Part of a small language model's weights.
Size: 2 heads of 96, 13.1M parameters.
Architecture: learned positions, biases, tied embeddings.
Training: a variant of SOAP for these matrices, 197M tokens.
Each number is 500 + 40 x the weight over its row's rms, rounded and kept within 0 to 999. Layers, rows and columns count from 0. Numbers have three digits each. The size before them is the row's rms in percent of the matrix's.

# layer 18 attention query, 192x192, rms 0.113, rows 116-188, columns 0-95
087:578479537458565538525536480526491522507556548433498513582536551511463508572474374480425439453549505516440476514496481453477526557487531500528416568523470488469473516462502526501492483475543492492503499475431436497480478578518519460539548506490529461514544520495550472555583551545547519519
102:536474518520494481445560519470487409534531485494482555484457452470546481457492571531523500531554498508414422482488513462457507455444499466459465491479466486517443480476475519474571466493621506491489488471503513441508456464461507457524532499475500453531522467494443470481438488442478478529
099:528519535553491496555545471621593504467502488518487484512574493487493548582501497544570458481549532484479439498511447454535553489519492473476499545482566512457514536502421520539471453523557433498526568482545546536508473535493472501498483497444459457471571506468487465509485473518473484434
096:494508476510494538485506439449467559517516425476497549446391444554469484539472499502465579486597496466531457551487525470436441478498456554538511494490481456515514407486469491502536537539447543490495439503498526516516397551482472551517504506504504538482494567413453478520484556465516512521
092:457495549512494472553553525441602559598470611514526500513476551463502516447470478508570496533518549487513487604535507531446502420573495478520524574553484536514474469557501438428519504513553468501444535552541472448454481446514508499500462437477479546503480500435475530486475473468436496481
096:481502486510530482499480542556528468522448475475450559494512574449449456522528530597539501498527480526528489514525458493529488506474470537528469530490481476531521541517513512432496473445473452540589524520456504530559612540527468445506478518428489550483493483515550469548486541573456403416
091:521498444418424523513517449529508444475541514478556494530512542537506481445454485505499481506466506497480539512472507456507479450457444498491480577492481493405524495448433496491489435533507414532474513498472555557464515472494494497516491518534501464525518398517423477542595510523523571479
098:550483483577525453443527502483494463537435450449469537480472504491480473419498553502541527581542474537479464446444543516487567505486435518490488499466514457489509428460555500606533504469528539429493475500531472475468479511511547489522452508509546555498481495570531545568562494423521460456
090:429484422482441548490453506496435593481451527480500504450499442511449526520505533472433535436492499468494465568530554471517501501539537573544608465549488563478476505508508468486466487494468489505551485432518519530487503424491474474481571430451506518551401491497540494506487513546471570515
083:427510455467514475501547558470487483489549442505602462497513472501396521546500580530546507560519563508472501458494547431567465497536468567466482504515483431467452452522472450454560480510518535526447399496405422446481526499591537536544515476495462502485502524521508515495475495538449389502
083:524462506443449536444464461473540507461514510513517539494474463528494570517509513513556518503457431548525459473399521563505459557493475513568602419534529576500476457494526481539508529528520489439512539547463551488593503538452489608448463493540477563455444439514504480533527452505496494476
082:503483552494509555474407561423502532504501504514522554482574442529499415517475477510534587550466533481529493433447534512442485448498497488507526490535492439512538426532562494502447550529488541515514470494468452534463499481563488526490486484522558482519517492514497492551518545525511516526
080:556515416476501563510458514469451486454416518467527518460497555490498572503481536515441544495447531460476471481524449459522537454461488556517593494555473501487456513461537503538557499540513471560517461450505516522575427571482497544478494532538511499488487551525452490502474510456508518525
090:458500511459439575533457427540489506489509503525521536523528552535479496509546516491489572477495467477541484434621476519572516491413414450590494476483509445557486533464475507527481494469492475484465450533497486554443487576484538483496480467502531506434521486545424496564567532500488529496
097:487497457445488538475470505515422578556463472516495582480477495453465448393466580493538542471509503471488514453481524524510513456466490552506558477502531526522562496472583570521498480507463558499501477554441517513523510420530447558466563584474458482543509505446529520523464515416490513531
090:574516548446493512410575510520587511535508459462491484444541500546513502461434518526484473517455505473531470501474431502508543463435424475451499590493487461554478499442490539543527441514529455563510512517421517561520515539481513575464419522479506463456402452477508519480565486429428547551
091:443524519548447505505555547454508525487541449482461433551505455565495469503469482534483507429442470526439571532441491426535457440500474510479501471455436503559543460437521465510589560479485547468455541478474431534547482475490479500431517560520474506596477515482491446499491587491436491462
085:552525482545483530472511495425541448546475488551483482511461517523540503502538476527567483520426397510508489524525502467477517458496495561529510458502487500518466531536535436494557529480476469531594578424475494529541550522486485441563570478484472479496465491462462436450511466525477426450
092:519535524445480516547490511476495529437429519451483540476495517535480467512528513538441524423521524513548511406510502495521542459507508512463495414545521554480494512545443534506439514431470506516439470525558492532414511505479459389486493442498536507493539497517438495487537476464448464443
083:500492460537494556481550554465446588560473370446534484448511524502423532477550485526447546469537506419438532447463502443491437480487456473531503476517432466461453481544537523581481512519549537503558489498496480495471515527531511468570482481481549540545470467468494495514504478465532486522
088:466477497484560477546431575466533503428543526545534484475499465557419490537526477480482459491468540457447543521515465474479527478559525463518502496462548500473521507522533471539455470497480500444472542416533546520512479484511456453432494489622465482506473556555495525506488532539471483447
086:467514578461490448466539530474503502523466529549459494565470499497550494477500510521568464452482522527542512479502493465477453428402509500506471548551483443554465508509536457520452519496542509505504503490498386463495542437447465488505557601467492477462552462472500478473467545409504526540
090:518526494447501550504495543501540402481513503485536457525527557554459401483580536485512454528460541498503543517503420471522480586575505453445479491460507571490530569570454508503552507447549504560457535537467495504507499510530442546509505478501522457546511506474445523516521477516484462513
095:474533499507548493516474492462465517507516469516465495546474547527553488474427590579527493524573406477478455592408452510459560539450511506524534462503514475531520452450493512487478513502574493422531484501491437507526427500546521550503528492474538509541537496457468495541478527474515483583
098:404476463496507475542497448481502475472469506491454452482480515515499539427533466587546522557503475451484538505579485457533473503478506454520442528508452497468539519512537457465481512553544570504536506430550510481472460501445480449494550545507505517526507504459481526497547495539547552484
089:466545444526546544457525534496482551577473478570468501500447517512529482447547549492549530475447520539458465577493518501514469486499547430504551468545467487494548475515575538547454486468538509477484514517506420537491495492469464467476507575519515517509505520548464470505503486555559594513
087:518459545535528518522517532461519450421447596478505478473545541487440558478496472501437538507542449524487565466500505455469538542495461553573552566560538526477560490490524527489546497478493434435498530575489490447446548460501540474494485494510548503480523454563487505507462505468530525508
094:424526490532515555522493524540508450509365493556537525475502451556582454580511545491438546467489491453434472567421488464502483484528432474496478509559543490540596457544511489454534495524609540548471456445481443504524511500463546542496568462521561566475533509482481574508456502521474513436
091:443495557392490486536452507478472571489503517513530554467573454478472499506535468526545522474432455520494491429513479528512478500523526492496505493457546571520477524488549506533554505560453500486556507562552447484468502566493494491557460445487470482507491522418492411528586508542522481521
096:543493467478509480419493463488475498469475401506455493572466514473551487534512537527457491518522490582407417477511544431481491480449453468483430521474485484517518490517553555536563499514475451450485447517488460481493571475476490489513473526444507503446455500565546584543457477478479461483
086:517457484532403489592525459503458502532454550535471543491492518551520472549469434432544493486525457497485419517473482521530568494501423489507431454466496504516470529548455517472453485522442565548433486516488543490540540489534477508463522514517480497520500545553529516557548430424554596395
089:440536481472484591452459543545477449481511524514541500437515468505508532466457538497543533472417525467516469428482466509530489502477527547525511492587583488516437510494614464436467474514364482471491504476467454498434498499547453493385490558518527491520497504490494434456499490486488523487
089:499493576513555498500560537522523480582547429522454524498492529500489490477529498524437484496507558474540502527503434473504477449502488497436460531445536510462520533532464483561493471543551500602499585509462488588402510479535560537462469444469523450479468455424533428514493516461445438495
087:555502478455495477492560434513543513543496433527510554556481504510562574574537485520486473506477560456486460469536491551532487458516516499483540529474523498472549486516548471475503488465546467471495489510474517406547432532437545469464562501460602552480540554475515426483501481478482470456
086:494503547554520520520500440493467433484490618488438497507543527541507403415507441501515551472463429514442537437461458456468414509549557502486480560495528512439508540467465502603489508488560530437493514559493511501490525459456504456486472548488544567474457488482498458451491516433568480487
088:494455537486535457534481489530557445520430495481492450485508536468536472579504468459478513434507438489587445598447471461462507475507532465468476503513519526567472503505567506543482485474545547508541521524522473485477529491514476491567494580434541496408561473573527501521536517527510596555
088:491435518531485527480492525462467513476472462511517521536486481515468533548566514496441538500534587493522476534545454521488500489465509539441469503459496498490554464461451544495408409498537474503485487543502470475495555505439536494459492537527500515509531494439577478539506567485531400536
092:517518491429487492549493516522515461549461502503517473495454511476603488552507468580546457541559563528495502539591465500487477498495432513433527473498515519464518546493504518549588515468460525470440528552558438480501542504545547507493438558386420518530501507514414519458502495424452495468
094:500539510529533501459421491472498506453503500535506475588472525490490461457480572416529537505472502511503519560538485422494505477528471580453462499479462440556468526465476475521465456451608499495507407497421479537479551547493548502489451494548489510473508489482466472486437494509572533445
078:517502458473489465533464414480464471536555498500469601428522516470533513550536508528546497558484489502462447534493519482482434550468527524498555458497491537504486453535430502468506563577454491589491419482455437474479516419452545508430498494522564628584473492511473530531441472501489475446
083:552553535515500436485494432504541472508441434471515528450537476488548443470473510518478483484561494496486512532561500479452522474552534532483531591500467515477523383498486476467546467548453431463558515487505457517491424486509519516512474486504556515518493492478530544535551612415509484500
090:598558472449482512496522491557568506526465445520458519584463540533523514466462494486504488508563537424501533440526484445477423528514480527505506514429579504506437495520510457521487580499462487517612472536555532485565500493517496507506463529529476514509478469489480473482505557472470556449
084:425490429534466422546576447562530589493462414572478511600474514486610497500418501536453422453509463447447493565563504427564485508494485517567441438476516531451485493508501462518512504451563518506506510460450507528523499498461566487519497498449493517505513537460479547500544469523452555518
083:529555505576498453476422486500554446532509524524531438554512499513397529446492474459508467473529471545473562507508467444463490504488488524526500574497438453557550494446546487516481503424532488497478486488528529493495557555490560567524582460447527507496500449491534459569563562520482480506
094:530475487433559537527537530493470543504518469496503484526428457630526467494404485521465572491493512534500518451467453476472466495519468546566530518500543482490562536452533491549502522507437519430451499417521505499523502497528549536496466531409458489539474529502488485569519495487545473501
087:543435507552536533502445496529462530472490536487536541506553468527492563525494494504537460509467569484481469446524498549441544530559427496515505485491440497494531561530459447554450427462517472455524566515544536469509506568543488548547561528482475523465545506455513534532431430545469463501
079:530387519506502510495533492440524506535515479458479488508409422529548545480524525540455510517554406504490518499483493483448453417469539529516458533527530480508452484556554489486531526562507483516527508513474496529535489476549409472532510458534450536452477535492544527417419433524508568533
089:542445528477509507506539571458532506510530540461480474408470476468487490427519469542492488502457461495467464477448501491435588573500475480532576456464542489498547530504513452512468502482438474466488478437408518519470435460507488507525484502515421474477489512489488477536465451507505462535
088:459493505415554534514502498545489452488409523492501559487413466519521503484467511548515487485487497432452448497600506487522486527476437485500485538474490507458563503500489544402503507523533517445544538544445550504552487491440567549452503490506503483458487557542490511536541497498403516497
095:454462434520523454486467482525531391462548566427501477487527435475443583533505490473494491567462500486443550501527480457480493485508496482435508553528447489427498520495505544486522444546545499504450578496505489522459491490572451442519524493478514435420581466477514525546473495465556527506
089:527433500511500520494557476546464518450469476514505453496472517494502542526463467492492490533508533516524491575478421432426558547466491501556528452455587527542465524549478499488550453563503485500488471459560554503523531497537498503430461443537447464479559444508537527478487468547436516409
093:574460550468452527457473548459523517519488550471419497498556523515493488488519527561491549560437526568484481435563527502586514484500466553519523522432516529500488472529492500519444494457408496481548509487508487489511526452479530515513540491525464546561479440479487457461542527451492501498
085:471531517541531494476535420432496522522479510434459511442499415545486552502491540494471532477518585446465493487518519454473492468465521439478458514500443436584471562430486547466493584500544474507471496477464562555509569511515532580455563503501504433444460574470510473507468559481544498493
085:480464448505503447491469526521478479536419444552473488500494480519447474497448509558477525495494586524541529508494471467419456488457443462480524532515463500499518467457501481509586501515488407500471503488438592451539511538533534483526399448474473425446436470551477491504450512486452472524
099:497505431574503490472534494477508495500545496543580506492418472530481576474509476466543520477545518522462511567531521485532440428454518529387487526552438488572483436434508514535463469471474463492504454443482513545577514498511571482452464545462476494455595444535523484502518550527567508552
090:577555588507545452519512560506418456512516503489410531479459527556517469530512525483465545451470492481472591476490504529458461485519455546424516473446521502521512488527461545457460569539463510469534455518432512543533514480567469447484485508465487528549558533435467455523433582518500463542
091:509478536437463479456440520425474509477477467511513517452451481500481456461467521511572554503486442518408414530373457526542462471433458552585488506482490472431543573490480426438518503509509525493551506481542576534544405471437515561506428484483536444526516473439510533524473447502546553540
088:521586592470488499514493476506555414503499484489522493517523579536444494512535474515472502479522469527491533475485485453479523470513452464435406502419505513473443542506433534467456398483512482482519567520563483493469524521553503496579529535500543488529483519496433475537474561519494450480
085:473539507557528524484498474557463516483384555498512471514506569521500502477461484548501542530435471553526561484522553508508503486556431530573475494496500511517525484538537503482447576517485581514464506619444463472502541489571492513519538457448415521537456529492502531488478451495531585453
089:536490440558465461517513523531498476535523506533569513491475486454566432417449474398461550415522497529486501507506452514494460429396508523482537560486557484516457533470488466543466514468474521482443535482497527530548470541479550517432499516505448535557503493523486456507517530429572480500
094:497541507461501467453501483533474455481471451489456556408566500518506500447536563571514455471570535539485464497432515530493446503507436536493454559470518557525479476484388517522515524486525495448433380499535513486552551466476554489482470519552544530527505406486482542530529553476493419539
088:500495457476529469469455503473545458489429543541454451558531484541517479417557497467484555497525540487430479489523467594405455610500505470583484471480478506500493501502552464579435562520506457463487500526484507484531524550534515467491409562525491469514486453492494537470564507413491502519
092:493445553457552509506535455539605482508472511572576554520511490514549426543464546535453525435427470531514474520490542501495530469582489512464551492574515423466448471561513576477530534450488510504484496493476500505568475516433437424548498521545536438476479458523450548566488436523509473461
098:516400503553517498555498458504570486561450464492480465443483429501499511503562460508460547500528531547455557470483516447490489476472565448385422505467482439603533515502423521512464508479508456491470476496551556496443484552499514528487512482517485490493427552448548484494524504536444450518
085:465457467547431451461499472494489544496448515412493438516473515522535495467504521516490525477449541477485515491495565485500539460372489491441428515573524461493493488493502514499455540506469495467519518458482543516522522541460557498466510519539413511502552490508477541470486489491496489500
085:532479489487529436503484482541468471586484439457473496483450541547551471518494539530496436532609440499471486625514525357486503485507524478480554498468535449528476508490552475523515528539470529561525499527465465437455554564581504555444445550489545517514494524489501475519513528459492488545
085:508492520530547462535525446590520521470509462480469493439496592545454520497485591499455552378441461438493529511501519551494523474492516587440571457507563506605482458519466555462452526480471480559455520468534531541586452557514556481505547463533492490499507498559489458574512535545483486545
090:553538526539527491495496467433459482509542564520520428470502400482486541505477505490487461474486475470471471477418440507424547523447459476524537553510528542531506434484437504525549479461475501416472474531584550506536491533460538548450580485497506465528500493470518501460520503490487441529
090:536494433524519458498418547537435497521513483496521518493507366557548504494506504517514534458503457529491525450385536482531439471580550476452492539413453470454460509552447475495536506493550523526443499501523487490481530576497540543527463439504412486512532484503464538523523425458474505538
102:461513548515585472513486490529445485404532478533472486459468540487504470460502582529517493568539555513510565476525538508559491503462505533496563468515441445433539510487532551544499482527525554466425491547473495487449522444463524493480497552509519507535565514540454448530484469426522463480
085:500501510476470543538453507520507535492516522444395491503437583559446495490580434502454473526504510435500516493480515482519525520407477521502495515483573544503504505434509470508514533471568503571508519527546550511466448501568424565520441432499470482475525476493501511455545494630492512466
088:554463469507505541493508508473553496406480514456474517481466487482535517544532543508525505502500503457467459481509502494518475503519403439500526524486516542526501447459470517466418484527407472417517523537595603500446511514484489493468526496489475505520472570504565477591423520514501483484
087:466554469514428483445506529529486487468454445545491498456531502472467438525413444475564460571555460475588544496492474532540484450545483488466505460527447501462495452566530514508533424486514571583493471493462549469511509456514513437515484412476393503409489543471449430443436455469497461566
# layer 18 attention key, 192x192, rms 0.114, rows 116-187, columns 0-95
090:568479536522488498561491540424522474508509508482454509574495515499497468510575435497462435471512504582436478537560461514469541559464490492517463505468452403509552492463467433492527480445501460518519453453420452480488572479482531504436473490467476533476565478520503519583546534472598543528
100:496489509452525476509529499505548425516537486477490541472462507546419463499504503526482401566559520361535480588465472460461472513547480480438489489460483527479462546475500471489554547474621531467519503470530527511471470490469507500462508453575558436511544487472445574501445423454518455603
095:527550486444489471514595529527561533491476476483471460561563472527453505526526502505454430420533537550517459501537472466471505505506485499428425497482495530512520462487434487578481466482555450459552556493545528559480485542469490487524433509517479482460493527508508431447502524464475498474
084:438424528534524544508569461463490491510495471548477522397421480559539500486555505493520510451559550461478441493535566486468516529452457490548488439496438518568431479511409508508523499537406490551484447495536555572503444465519411489492571496497479481572523548555402464518483536526444479529
088:464454564519534494552480524497528493533405599538477536540462507527579471512468517452548512503516499506521517530490546486411484511552512511479451560615408509550530471545509554487514520521503503488436497540520497448578559447464536482492544521491436511468588498483440542478546455435497474437
098:478509480533431498480452476554473544484476554558504487486488552450510456488562448479471486446474521588507573573438458439514511530478455545465441557482475498507475449530445499471451450444518505499495469413467538556560560478489481541495432550468420509540497501481521496547472490517475540544
095:531463475518492538565540533537490432469546473550511560580561523553519480438545512492484506562516491553484527531503531480497546483471489509460478514479537438499520502448492514526542451537517489544489493603454510512451551491568546441548482546512440512530584456506442510484592550475577530411
097:500496498506531435518543552592516491495582518468510565479498496477506512468493520465440500574485483494539476497442452531517506513477489524540486539450527500511442450463562520553477489493554489487483489564534425472492441439496586516500587440506478503526471531552600526577473525479501491455
091:470512463434433473481414493484418513480434507522508509445469493498529506492501571491517504468488525538435494490525487471509432513527473477506565506507485441442559486567527472528445538563485448539529503438526454538499453500519441394483559551422480507502452465399481478540519485563454511513
081:474460477529505489525521451416567526589578547543476448488519541523458448534486566458545506515538533442503550529486473479545474448561488509536514487462423393457522492471465518487617496459473551498522477447537452532475557537506509524441502401456427461529520488502524494536526487520461476458
085:518490473436484520451493443494464502440484526462493473488473431512515516494473382488491572523463538431537436459492527505447453452519497492548506474485512569574471451489458455507560573501494499535490514537516465498507465520594498533513496457458523478486467550485471473507467532608459455474
077:432494493573452549489531483453489428508491523549520579504530487502433460468485470499473491548493552505548463418461469516453521523552420526504528491465514458543504447464537533433482545510507529465501462479519459465472483525530508490525505456512502504529507540464476475531541534498558486572
083:521467485489548545495451442474494507432494473499478496462522448480484461445549452570483499507527514460482429505501462490525474496409481513523530525444478497526548510487583524529439472551477469524557508516538516532446499531475498522482510505454490506483499577496540457486478494501482518503
091:491536488430430549522451426567551501498490491496548493455466581453559472544526499559553523515556510569506506431561484540588483417448472421525443481463484546509433499429467497536406453483454456453466495537481511571484492517463516489527499454500605519478590473466508472564556527519478478481
096:481417508463493527478337480537484540489471467482513553449452511451537489469528559533485557481465516444553356527491486506516520496471530503522562485493516553497512513487555527478416501497406488521508519459523488496600422435518487529506477578472487507535547549498528501540519519389519562482
089:478485512508478522503529471531611487486485476484475479488499419503508501457454517505457501537516485502545559443521486417438486488495451489509465478408514530449519510410559534505479465484547499571485538516489505503540517491499482546489576496503471531510479504475527485457572448449514474419
091:477531498478498463493518534528484512444489441541514449572457538531464468571434515567496496505409549517530524484482498481524420542505518513434463464515417473584613499467524481506533522505534527486542449523588609552508527455521492460510486499518476482553488488500488511484516459453546433495
088:475493464480540518435540490504506462560448451444482500493482493491547525551587449565440469553476480531516497487458514499522523440443538491512472547515477518585509493570492502509526499470499420477504472466450475506485555567489472505521452515436467488511466509462430485507473426523482440520
096:495499547530450522553489511495503530515490485457425536466492526477533477517576529505493565430518442575500537455472457511578495406518513493467527488489533527565490549568445551499490403445446454547512537529630529477497469570456466495499461511516455539456484477497450527488515482485452499520
089:487515509524526539542458592484494519428482491503493488485567592538467555557558561486512504524520478472498521491433497407539438472444482489485577512513459449469498507471508466507532454465630512556520442473485478537518480481523464485520529433478478514571502492521546502536491503529558552551
090:530552526541471449511470506514471545476511533505520506552537429568483486439511495514559486478494483502385534424564467448494548434519487541503527578532521379458505482495517424525514510612511494494494505456462533499475538447512509463523525540581512529597501475440487464520411494459440452445
084:455473624570470463440495456542502412482431536564521506489449541562510526455511395540526436519489539452532498521498460427453457427479615479484485491491457467535567499526524535449523492455574505510524508441514427496529552514494459503492522495521494471481510508481450574429533467404492575491
091:455534478414525505461480504440435465461480568508554503559547565508460484507505495458574426498500473531404520538511514476492494507550525549481481458489490541504499581533465537496543426407490506458510559545439481609507530424459480482528420507550368456517505494472403472506499565501522483475
094:537509510454544495496513502432455446534506506514543515538470517463439395422455500532540523541518506443513487549460553546483512555508530491523465524496456502552492559515528413548403522532534529366480504537480524596449465444537541508475526524468512527557535478483477543532497502459573470465
101:458528510515461460467469507550480475454530534431567524483493556515529539480554373504489441486520486509460514522514509386518488537470501459489491497515520492544494486543549467553525417534521440444507500448471541523498453441448493480473491547499529457508477467508462512477508483573488623534
087:472488498510531540500455500557401449467477482561541494547487529448460526539510547461528560472433562511486494551542475505499455495460560483488531460470478445465555490532589445496501450457565533429522526563476485488487495462497490483513541544543497542491519498613521510548530500473562534510
088:483468580505451461538521515532532474468462530469531506451521553498518490506524503522439518527499493568516546522489532456495528512483540536582511517488541386521544428480524558466580451507490489427547497455522502520500498465557514414468450450514556471530500499459582531463494511464464551456
099:518495501430500524533512420483546444530468561492504433517522487457447494495522512486563464477445490521520493512441501473572553501538556520465498540509529488530538541486549393495588537453550529541522462510516460488488526536461553589509516444468543458514461507433488498554451544571463561517
094:528542503510482555552479482428484549541423537506491515502495475501575547550421470459475526484420453496505490393499472589552494466487492519588571453478609488507444504435517460548502487499439467530602549504496455516474475600440461501485476456490480500473568503482489446468529485431476509495
092:461483420515520477454502503563525503467492467508415538565408503463493514557471487447462459490489514494534471535532518459486502510464502433542481501466479510543407514489498457440539549460553465503516473511441459445499504473517465524430585487572478489509492496572518614497466538508447487389
083:527464559483551510604567504584462497422540473477555512501513484469468521576519447502544459457472507553456461485573503531497546473510476507481504509520547517458497527509504490519496535496468449543504449578429506505541579514530495489459500549496520454424490470505476517561468526500432536516
090:468443566481450525495496455523456515457523471498517495513498446480507479471516465493543543520507518462469512483519525452535496498475481533531583465482497453513561553541567468530491531477483441491537540450541515464512499453486523505429482421460477525534590483467522470465468538437448502504
091:509551528501554460560532579536451429474432430530492556480505513506504531464394540519471430486521408443521502520491482465481502508503521604383507509470529529524537548449487541549517501503565542509509554460462508527505492519469481498441474488494454477480507491490504401499511448469564502523
085:569512484526487496498470485565534527538533402518505490482535478519473505523547501476471482507517503435490422501428472459512480447540620532530416512386512525503527464524513413466448478474512560479485499442459592460484464541530509509455492480449543505453514476525451525472519486485495469491
083:487460599458516554437467510492443498467498592490512455513554525591483497446513449536539524511475509587551530543457541499477477524467481568446505480529533563524502417494484535552459468486572460456546504545472523489540455484422524432485472503625517493541554441492515433467537502446512551503
085:504434555456471418504570479442559487532462526484502475470489490546532543497532492466506483453552463519558488550514453491535505466450577547507492479553509493520537542457575521499437402477563526408552512492494554456483524459551420483476501519560532506449483537554517598459544488494522551487
089:456530488505448499469469493457417497576455544518562501476447525544459494465499517559426491418521566490520592490566519505449449427451513441460464553455546544499527465482543554411471492514520538477442461540507538497459548570492477479460451505527504479454494518479510476473497507500504502576
091:542520448495505461521529510559531439525575514506522541536483577491500544505420460493486510493531551556506452477489519417538462543494475546524480450446514569556459545527505485495632509498529479516451497491534478528525487510553504527460460495487515506490500441507428509456467449476470509460
093:552528597510535536496474503481477471434556523516493415493578487530546444514517500430510536480547544510515570542476453442535552499566514420506498514468520426500480551487443497538475513392617552509537457566489516485538552543492586435512468468467527478583545547511459542566487498511489581484
077:547424525479559495521448428512427504490568503558445538487501486459512517511476480505540488507559591486512475504530486494469513546445523579458517571537460533448502522516490444469495523553452458517486453551438451458423479547484515505474429593489530529537403448489443463487541511572426445472
082:544517479535511497527475493549498489473491415517499524497491478495597537439503474502431455441575542501460454474484521428520564529457515539500433603486443489519601497559426515484506522485546460477468473466517474463487396506562515490495601479548485513517530545488570458488543542446498526486
091:529426440540490547418529458528494508522445481571426443553521503527532540488496507536529521469567465383530500526536556478483521525527494399536560524483560495510430479549483478566492527471481503487575490501531510534506476482506517460428424512511512465600564516479517410503527483499515509468
085:521493467562486514508512526520550531408445430531445495597436532425553542490478542477514476531492473500519521503492514456518514474506507457532459570527555560462480551591480398542457465461539560477497437443498534525516522547435497507500543528412511544533456486498515501497521461567531484478
086:504475466565462475483423452482524437518537463581509490543496577529497510494501469471473490542516508556520519503518531483483504479462529504553386529499478500600530430481457470513492558421573448492541462481530457508511508476462582484515519473446454491555516528500555465563534539467505522448
094:523465398490518466535521503493473476536469488507466464481446502485478540404434499477554519494452517453510473491479483478494435561487480541576470514480520487510533525514520458483545511527477498455498461473594522600525444491524485425538490480474457477513516475525501486475500518507514610547
085:509505532492501543506442459550519557530511460476470482520587551561434534496546465548514477484499464528507537527509532551443494468590493439525471547462447524502504472449545477526508443507531560486553463477481492495533502560616505524531516458551484520481509509519485525523469498505485465502
080:533413488584535581544517519501528556543550431487493498529480481533573452533456553520502456501531540461616525550464519449482521485485542502513494509547487489510514487472494421524478518498498488519541550509492472445464471481549462592503516545517528494509557531555502525493440494525471472519
086:534459472442482455564513517406486457506481551529458505480537533494527485489533551458524533512536504511472496446482508422438482481533407522514529493465577412487538538483528488555498489469386457470515493522429497490547498486481492552546481497491491422518562505521519466582538437495553429517
087:505534475416463383505543462559467492492471499535452564510402410461578522470563557546523527441523476502502503568528513570511523457502490466488573502464551466477501586479485496510510426520524537510516503512515532479559500516506517552524463575515473441566530495452495505517540512484468548474
095:501489502516544490490454584495488476517568499402498505515568456438442481547502488434426490525572510517413552486497474519452506462534511421429496479504436538421521493490543548496561499534574447467468565451501456520426461447513536489452556480474502501431552514559484501533500468440456519470
090:506473423456498462551583470565495414459478547472476448548539480486504502431421497529470404454481482530513456501570489489475601506488489500510507510574473480536513528505497480473500530541420474522579514470481542461486509481531485434484409479442523452464544502541502501531471553540491504456
092:493495498479513467482469530478555455490525561497439518537519460496455486453518514561522506557435527508469498437544534553516504516491433599538573543506556484470540473515511492484476458521481540570510516503515521469518509486475441497543535491509451516515536465534475485481479533488501495512
087:428538503462471476477504508554502513438476449495474535414530487534423570428448463481491552475503541511503536503541495529484512488494514443509477518450444507462516534477447525472490472443458575588554544532513460602490517476454556498497526524484524448538476512486530486514433520534467501613
086:506555469531549500497522548555557493554460474544473512512456474475466464451517480525498506486515514466526534490480511511520426464576500517493478493541488550457488521488508509507619517531507521549450462444578594496581531424477495506492435497466514488514477517529535580502463542505417489502
101:548495529513493499527465524483528448511552415549503474481461473493451472478507456474508489496577588524477539540527499499488466461414495450467451505485505503490517512511502478484558542435536493513532521440510638401529548470504563464466475494512523521567496495594524546544437509444561507582
089:486515513506573529490528555526428535518520524558410539445524537509529460527564473465460542478485482454446536579489509554503516524415500523486590456511547455437462502470515528481519494493462551544483455489527523582529499534528534503469507464516506497575528533472473432511467497507511457559
091:497443443353482534549423546462454489446467520480509468498482388458504465450508528446473563444508482423529519509510474500559476572484486544573474551481432486455490478519459476515554474528527443491484491533537507517543428534467499573498489567439506483539466521451501501518493439501491517454
091:460509524506523524526541499492583407396490451487548492503513599605472481504439498527480447479528449551458530513528490563506510557475502458411475433462531491512451508503421541509518408475557467502478469494509538537425515547533566512498508530604478453467506503540399497515506542418526448510
087:417451537508522451518516402577512561486463531479493448483502573501504452523454482445518535525440487543494509551535538542519555512461461562538507478509532542481501498552515538519490513460521539532478452499479487442563482512515513555499517472497426477519466494512529512519484598489502557499
087:595474486491511524567479472539548461485479408528578455485491494524526519467455470459464553524487449520503495507476460481472488470458567502444498517513495541485460525446435456494461459503396492431477602510523547487585494547475528488538529464491547480490508429519474493552515554460559634546
089:505508443484520510501452543485509503512529487557565518467472560490451542422506509484545400496478504483484578538492454546547530478481468516489557502440482557516522475456477514456497525490542482427520476451505433511537439529519554498463494503575522470545499453510520504501528488584536444544
086:444523540530495561410408530529428483485500569527550534517464523502465548484535463490539540525549495484430501503496531524463474511512447444523539552535548492492496457538481456536469432477486486397457441498515494464439514511491451481484447456534574554553580501505514500556526498525532512503
094:577510486465561476488553485468622521516465540514486549563553514447521484524546466472470479523474452568560483430508425527475527468560486469442540573488577523503414470567424483504487507466504531433508488549516458479564493515484471508449521518527491482434544452507444534493436458519502557455
099:531476477527560485507518514503526524515517471520486462454504475482479524512529519481499522437504520536516612447567606486407413464438457457397478494546584525505542518509430475541469537479531480487493531508458511493478496537520527548505486464495472483513452512485488427481566462460454490473
086:469476487531515529450501506585524504420518468462507447432483569513520494503479453505477512425537454478503546482496499473524471422480464468455506493508524495507518461459487516472503504506418454433579521509573532471532556518394479514513531469487511430489504495533490556451501504535545549454
080:486482485486573540486595510516514423536499476484459568516453542553450532515405527487442516515501519558542450538462568450513523564464506460511529548491527535554510543516493461479531484521553481489499518498418490479467490493551385551500479459463453562525537486552506478508434470466488471460
085:558446476513557478529577463537530477452489526525521516443486537495525543535514543549477541542504527464459552496515483568540509467483469530460522492466599521533434482547508548514453596482537523440481556437564561532532491529565502464537546557425556521594453494503506468573460485486490469507
092:493531506553524453460510432421474504532599484542524556523434440519430507441539493487482502552523523496488477461406539554470537476452496551496521546503474572489485504523503514511523494482462509477583502483575512521517404519507486500495557486512555466538485534502528488445487474486521453479
088:498487441462531510466505629373531543490448536549469507473480514476488469472482512480561554473487493516471560532455512531422482465598523529515533503438519520491506541506470463526561505522565479496470538475506434517513529561518506535484496364579442496510504496534461470522475524460528529471
103:508535542510591467530504528559452554488542542563494561500438486454505414498469558536460505571438541478514494479460487500597483452505498504484533527455501486435533496472518559472489495490447524497446513575508419486468466460511517490473490516490461508523482526549515500465441551474543515498
081:503516422495497514521567489480406506441494532501501502517475489562561483512574569511515431493596448489489515536556549505504507516489449525468502404565525528524528512407516526608478556458493503537510459481410501522501501512554553523526436564475494519545540580450489483475510509541499511458
093:488532497450474519543548459532518550545453466417488477464528537497481559543520524574454502510519478461499517460532514537489498481459430482481509530507519555425520467438462591511456486566475482472551497542527517510472458564490524462503501505509569421543472506529535544580430559451504459544